config.yaml
hidden_size: 96
positions: "rope"
rope_theta: 24800.0
rope_fraction: 1.0
tie_word_embeddings: false
parallel_block: false
init_std_qkv: 0.0484
beta2: 0.95
weight_decay: 0.036
decay_shape: "linear"
batch_tokens: [16384, 32768]
dataset: "wikipedia_en"
Each number is 500 + 25 x the weight over the matrix's rms, rounded and kept within 0 to 999. Layers, rows and columns count from 0. Numbers have three digits each.

# layer 5 attention key, 96x96, rms 0.172, rows 14-47, columns 0-47
478529470502482427531522554496492500495461502439504473483457509497488516504482499474512487564482509502491479506488460491523469495492517488542503
513539468476525461456530547504509522505519504500488526527534511557473492526526524486440485584453517504535506501502484516487499457454528498456515
506507503449519524486506502496499499508492511475521532468485455517482563517515500509525501509503486500506520466508481480501519474478511523510522
500513500524506497502516513515471485455502520480521493523470504495461466507506541472485489475520501505508486511472517541486529485510481483508540
560499515493469496540501482496518450530495502505515504476524463478518501527498531521475505493445484516493496533510520517501520519507533521498473
451453445526480495487481527472514527524484507489470502518502485525518529508510466519492495502523492479464525447533503444529541479528473483504534
494497539509510517467512473542512458504494482512516481531496513532506473516520511521499526432494500529486479532479533537488516526499485528533476
533508517535520523500496529500491510534482493481554504527460474513515501526545534500444504495462517489482550544534512494517531501510460496513483
438480467523471531506442510513502510511518487543476483511526555503507471441470485502459539515543526532462453492537499480507563482473515517508538
470442522519511505537477510463541518507534531526503520487487522510504513493489487514478499481510508506492505492488553547498516514492532461534477
459524518501519486482456519498511519494546485511491498497495506477495528489488490473539485409484491495454572463480462494476525517492491461519535
531532482525545472456447511479508542528481476531492479530485463494510463540459500479502487532481500469463528512505500469534536510535512533454482
543435474500499468508441502496481500465471487481530515496499530488512522482509501498471523512543500519483533530515472481505420492550514480467531
512529532495535486546474511454505510521518507548496462487510527477490517480472520521512513570500491524488489500504508522473537501460476538480467
461505490523504479482489500491507539485499527489529496495503526549482501488493480528474485483559483541536505523448487462521460532506496486505514
472517507538554510459458466508499472491509493478524506515514471501546500507499461535464542518526515471537459521492475505501477490506520511471503
513519512506540478528486453531512462495513526487526493485513569487459562562470502502518495533464510506507478482512467517511479525524510520496491
464478496495475502526513443501510507480519482482501473460546505519484495450484495450443510486504535471492518463481517472473482457489513515481497
510463500512485533463519492485491491481537487484497515497526496528495508506505508493488495472481513471496515492483522507514515497462504520520481
520517535512522528521481496491499471517546492527500488519520502498534497517528511493485514493505514516540502511524493517473493520514509494495502
487539492466471481478491535496523466524433480499480517469485503495465489460455471488531489521481515489479496472496513530522471477487508479451521
490495507504514505504502540468481489489503511471479525500520482520449479503509498483514498489497506536535463480469534526521527537490488467531469
503491488518474503514528505499516462503495503513470509477458510473498486497484487518530492522487513528498493503493477472508553458525566495494545
509494532504548468508493489501526524467519520508485531518480479506497480508505471496527494439491528483504510529467497538511439468461465459503539
441465500474501490508508496512501493459486480494508481498556535492459499487467546495488492551456470538533498485499533507477515511498487542505513
465463519533511502499521509503500483509524491517515483481542477500491540578485491525487494496495493450511475490483491510510482518491551494506511
431543516447485497455556533473553510520517455478550485506527475489496555523513503496500477516510508496508497513557471474463474509563474508480495
470475529541511490513532486489493517514508528488494505504547524502504521461489481523479503517517455516465509509492493498510454499453514519551530
477509539464501509509502511498479478520534507523525464481507515527510530495525475520518503523498521480432471508510558530505518493416483526481519
538478535442493506496504480503467462490526499502474462488457491521525500495484470507477505523449474523497541490469491510480498467498527460520485
470511540500477504495530488528490503490491487506517522505464476504507464526499496534553496483433501500548482489504535505498509516537480541518516
524506460481522476458479511511501527488488486526496544470496532539514518484514500500523468535497506516484469484534477542527433510484481492523541
463524474521500544495542420525536479486507505504527507518523516483505497498509470504532474509500538486589534521506486516481546470529559494487491
465509513534493466500499538494515504504521477446510455472517513520479482519508536508415507503490506533536466514495462497487497464480486506489492
# layer 5 attention query, 96x96, rms 0.157, rows 15-48, columns 0-47
505507501503530468457496445489521513490461507481527538543483517499486539486509500517523509506477520504509462508511487477533479495530459511474545
478499471503507498486495510501507543474512494523532495532559502480507485532498514536547499476449483497513516462498517491544487520541512511480535
527525528527491487511475464501499496507505528522461495460513517499523501484514468468499474452521487522522502535492527480468512511494550499503463
505467465490498461506537510465498499521520529478521512521467492450469521484489530512505513533497512492526523510540458484537510494495501456467546
461492537487508496478544536480503499464494500493539490496444481523497523538485509511509508521446512572484487484529461566506508508491502471485510
489454512512484542495479443532533518461534466503545498477491552523522514472544503483480482496475527506514480518515544517481514503457504539454493
512499499509533494488445498499506531509474500466546486526555503541505494546507497507490531549509498453526517465498489453511536463494479464487482
498516516504452545511485508526518478503484472512479508494522507502517515536462488515533494546516478480537505498480490484495505503496478498502572
535441544475423480550552449500481443584481512514550480468499506507534515540505492524502491519517516495534545458516508474491547522467490493496469
459516551530531458487505477526520458473503470509539449497515493536526491480516518454471531474482504537495523501494496515486506474473513552520513
483528443506522490492465482515481507534540486476535559548527514499482481474463530487538484479483499511479466498546482470460476488491531514513526
539523543539506478567496562465486453487490484480504510522529487532464516508468437488479521482519484480478431514502512516513471476514505456513477
461509512498512492512507493535513524527485509519462505438483475460472474486498484465490522463549533463475508498544528500483499523473494501497489
528481496507502461471482484516459505510490467499484504496503527510523480499494498540500479502445533481461455495495515496500507496457494470463509
468540489481486519531491491569500543503547472469463491481522515498507473516519492535523539524549538549446480506532494498551485456485541506526464
483514484518497469491511513566489487504523520505516463533519504532490458485460536552437537463484510507552479544519469435494515461514485540502476
527460495512491505514538497530508516542432477539477525513484556530543593518553467524504516483512502529557526483484472529500529475487518502433488
495503531497456495474508491462487484507529478515443497491472489496470520509478480483504497521485472490491492540502477513507481518481495491485481
517446489484497513533516489520479521504483492500529492499479499499489518500530494488525493515511516470506475489478490484506496486521486495507522
519472501489529460493500526533514470551475465476498478472550553473550516495517509498505472492538552489512511505497469491540498487497507495503522
520460430501427553488483463514497505510458469546470511459481514485470509509519521451509505475519483428490512534461507532503470546511483549523485
502479486493523514520519545510515497509542474490468492509465511498510540469534549491496456488507531553488508511515519484494574516470528482510524
498553498501566445438523478543517500496475521486517477552502471519527499495476472536501502503500497485510511476496465453466511457545490482483536
506536468498511482528517501528503474449476496525513513462460517492529481519491481516452498550510478524501528524513523477494474522487512502505508
484514493535441543478480500501510452504518500498503494505523497485503522487487461495501495474501479484520516498532527480485501472530513503496522
526563513502526503509485508478493522496489560546510497513538542521500464500526490518470472469504495493525545482503526560515522505482520501509463
474469539519455516530542474487504482516485471491528501513444514516502542495510498491508532500490491527517520500457536510472519475468526432450504
541503464488502491465504485503510424527501488452501471477490492533491486547522510454475440511510512542502527504481519492465474486539491495502508
508475499483495522515474554508522469467540518534518485511491512541461487484508477464448520514496502532503531546503493493473495478482517462459470
484475513478510523485517496495511519502552487536553525477500506471485497470502488511514506462504489514467564535491462488539529475510503558489501
524521512474471493513528504490507518506491481495514537509572516448482537526481479516496498535521519489522502503533480478515458475495494445474506
487514504490512487417526490483502480485477512513526479522494439458476502523502520514520524457463466537460448451470474560469470555491517519532515
488530516483485526516512495547481463441485482506489472497486494498508464504503476532530534488503494515535529466516517472494517476498520493539505
453488529509554492485486499530524462461478513518503468501549527518524493502466466560511521455503502499515535519511504532495495481538524484501486
# layer 5 attention value, 96x96, rms 0.197, rows 0-31, columns 0-47
538508510446534488530514510468505498508527487493503506484458489478474517489502492469475509453462489501551489511522485500476501521519505485483525
494524478527507471475585494523520501498474480481498464509539514484459498482533496486519495495511513492522488508469475549486478511465492522537495
470466480509498483509464511487490461491542537520484502501495514484530465485467493541536528475514487484489503502486451511500509500507483512493483
508518523459535508483496496516512535488521501491517495497524496501553503461511521473485496476513499509500466532493507500472494508518498487479502
477520476501505478489505523498496487493470513497494499496524521526485531433504477506527552487518509497551494522501476493492488503515503536502511
517495523494476474491525488481502464490482496471506511486513511511504526517488500486510498474523512479502503518510501485499486503483511515514489
489495548495494501547500498497536500514515517480481524525483506490493481495506496506521542517519511506494461539505518529499459504469517525487489
448502469532521474513500486483485509488539515540526501494453502492515481510531487515513493507511510509473484527513484490484490467491529480504498
479492505447464526507479472510525488461463503491522508523478507526534471499489495513502502490493457545510527487522505515492446484518481451492499
546501504511473477524505504526480508487495488490516513509531512504529527477527455489495517477492495516503518516507499517488482508487491479486487
533530512522484514521510460516486487503527518525484515530527484460524486490472490526507467503499462495554517497519495462489496515466524531478498
491484486508485539493514536499504504504477516501468522450497478499520513512538466501558503505525504521477524503477482476512466505518505544520509
509543493496512504507459514521528492505529455520501509509466524525485463504503503484503484549498469504507509516523525482503460522502513487500484
513530543514548481541499496497477516486511503517509482499488537479493519480503500487522481505473480526501491460505526499481481493510485502496487
475499502501492515460527506478507485487467490526521517502496505501496510486529546507539471491522490503527508529512489475528507523544485456515490
478491519479512494491496475523507517491479496472519547500537523537486487481493538481510475529497517465535496483516485521463441501528475507455486
537510516530484535543468490491489480467561493441499512461493504475527520490512517521483515474501513520529473522466485528490525521455530516484496
494522511521537490480501490513481495510509494456506524531509489522486459515501520520476486477497503520519496489483506519533506527482506497499536
537516517509468506567547485503499515484503507509514520520503497506478535505470497501542492510476503477549488508495500518498464545500469466489488
465478524459516549522493491501524477516507490474485505494470478506452517514520515502528502492516505483514476486478489514494476510438480515499501
507495506514499479476514494461509509499493511501500494491480479493508533505516539468470479497494484503504503511442532501490484479494499517480505
506507487509509476486470494474518537495460445505533510491449515478529447501518512478489508495519523495532478485481471505481509489499517523515472
521503531521516512508476488485525465490487502518530469507497488505493511501541496471498481491496508496498454498506533483501523492516478505509509
460485504530496459504500523517496557518516504466502498491467455515499493524462505497503513480491499518493509477520502521497511503524539527487498
553502502474510491529505459447471494489493505488493537491509484506560516491526498514527524491498457496509484490505529529513506531492500540525507
533564508528502501454477458530517508507503516477478556508514499482492496460478493532500478493490506546475507486501498500497461513502489490459497
467495517515530487531480504520509494520506505530528503451517543489471486492518504486532514497505494498540499542507532500529518500504505537518480
506463471468536463433510532502489491500537493490497548471499471476452538474535503497474486501485506517534475497478490526473461526503512510514491
488509482468508517509520451488519521479511503483520494537473507525503541472504504495518507478526496508489533518491509518527490516502459499477503
531480518518511540545471562493465525449501488501544518484471483506518501512482485525483545522497542498541522518503477443505520502511473544475512
513554518526539495515492519504520469467499505537481532492515506497530471523505495489491504510501492488495530526531503513465535493503536502498513
493497498512452523549464492509514518499499484527478515486466496522512493483514515506451516471518447485429514501516451533513504466489446529517506
# layer 5 attention output (transposed), 96x96, rms 0.182, rows 0-31, columns 0-47
504468509498460464504520485463513486513478510511503500518516501459488529522514512506492466561497466525492502534513490499504512512492493467471527
491531504507479509491490474496499463480528523516505508532493507541468464485484502509492478488477477498474471488472457515487507483505494513505493
520508481476507497495469535486519512499495477510500481498520476490509502503533489482496510481505515497535501511488493513492464482513492486478485
497479501492485476518496453527543541479501517524478533511478519489488491484494497491486477498469492501472526511501499487505547484488469494484510
486503487487474523506494483524505480495532476507514483507492523492502478502524557510503510508491508525477538495489469518474510520527529520492464
472506512539480493498487497475487524475521505513500487506511516497472488485463497489505519494522501493477509494506468498489503515518510489514491
527483478483504498524486517510496495472509529503492487514547489476506509501504525495526520486508467514478485492483483468492494488520505469515551
521482500507479508529480475483484518479507500513501495506504476499508520508478469492520494517508479508506519468494517522492489479512486517482478
470518509492519506492495474529493502477481477519516489498497493493499493492467507496539529486526504502524494498504489510484477542495528471488573
470512493495450521485510478526487488502529521511505481491510471464452510523508507519520519494516485501501535509496473512488489514497505517516526
479482525485524519489519495528530519457480486496527483489505495502490534505493476503512512473483501498526525505486518537484502506497464489514509
511514478493466513495492499488487515506496501529486520492488477515542503483478515491464513501508492515496498518542519523477495522505501499473431
525454489492486494491482482515464548514487530517467535507505484499527492479504513499515515483474514477502514508518505509511493460524495515516482
485505473493495526479507518503500501508510519498491513504490528475498527522468489513497512505509472492517502518494527497534474508525500524498545
478490522486501484537508470503517500547525531495513508493496494483531481534517477508504503541493516473477457477505511502504482497521516513468516
471502494507495504498477478486530505503482487513525487488528533514524492507514497494493534528496492460491539480516471518505538491476529509518510
526469492481476492520490487497507505455497505498467515492484510444457518457505488450516487510516480524493465512490511500464457508530517480492523
494500509503484516485533471496486476513531522504493520516523526494496489469472515463498485470525516475494531533475508479505476463463506519470519
500456501510492511548502496498509503464493492506517523515519514492467521497491506493487507546488508486458509493515466492481498525495501496509537
491466520539522532479501530511497490486479504451492525517549501503525491522505500531494484499488492518514470469507515497514500496542493496492522
497473546475517487484479510479498488544496505538503476501485515475514517525504504488453485502483500523479499495495495542482498491479496502503507
521515445504468528494509498521490496500488519464499464490504494505481478494506526498528473518521506444494517486507519485512501501492468479486512
509506463479530489519505500491505541486528502507493509521460489493520473487519502508500488519531512530490453481500517483497520466494485483495573
504475471522513515492502496479512496484498478516462504484493498529520514503498503504502503496521486515470486539472481526532509487469486495493496
487508492478491506491499474510561496506510499530516486506497518494496504480501514487474498505488528508496526522533482477506471481527498509520509
549485516502479550512522476529479482527516502516498492475478507504474526517517486474483521483483465484523533480475510485509491497525500533507599
491493477482475501484493536496504512505494498510480502508504489519485474496450470511524490521491502503528509495493471496497513504514505466506490
517478528515478511510499515494498490503521484472508480490519509502505530479493512500484475508466475492486473496526459513504538497522519516459530
491529483530515496509490494533512499500454493517497497524539498522472475462511474511515500527496527507504440476507489515504512506529525511493537
507482451495529524532484479497496460517514462473495513516532476442485529521507495463492487535503515490500514504526501516493513500521508452536464
520499487489477512456515481502481522487495502512516497505450477458494485503481506504516504522521481509517553499470528522485524503522495526515493
531529518459547500489503496539512541480514512508539505510489481514521502508499501507523498494524506510479496496485502480471476538529532473493467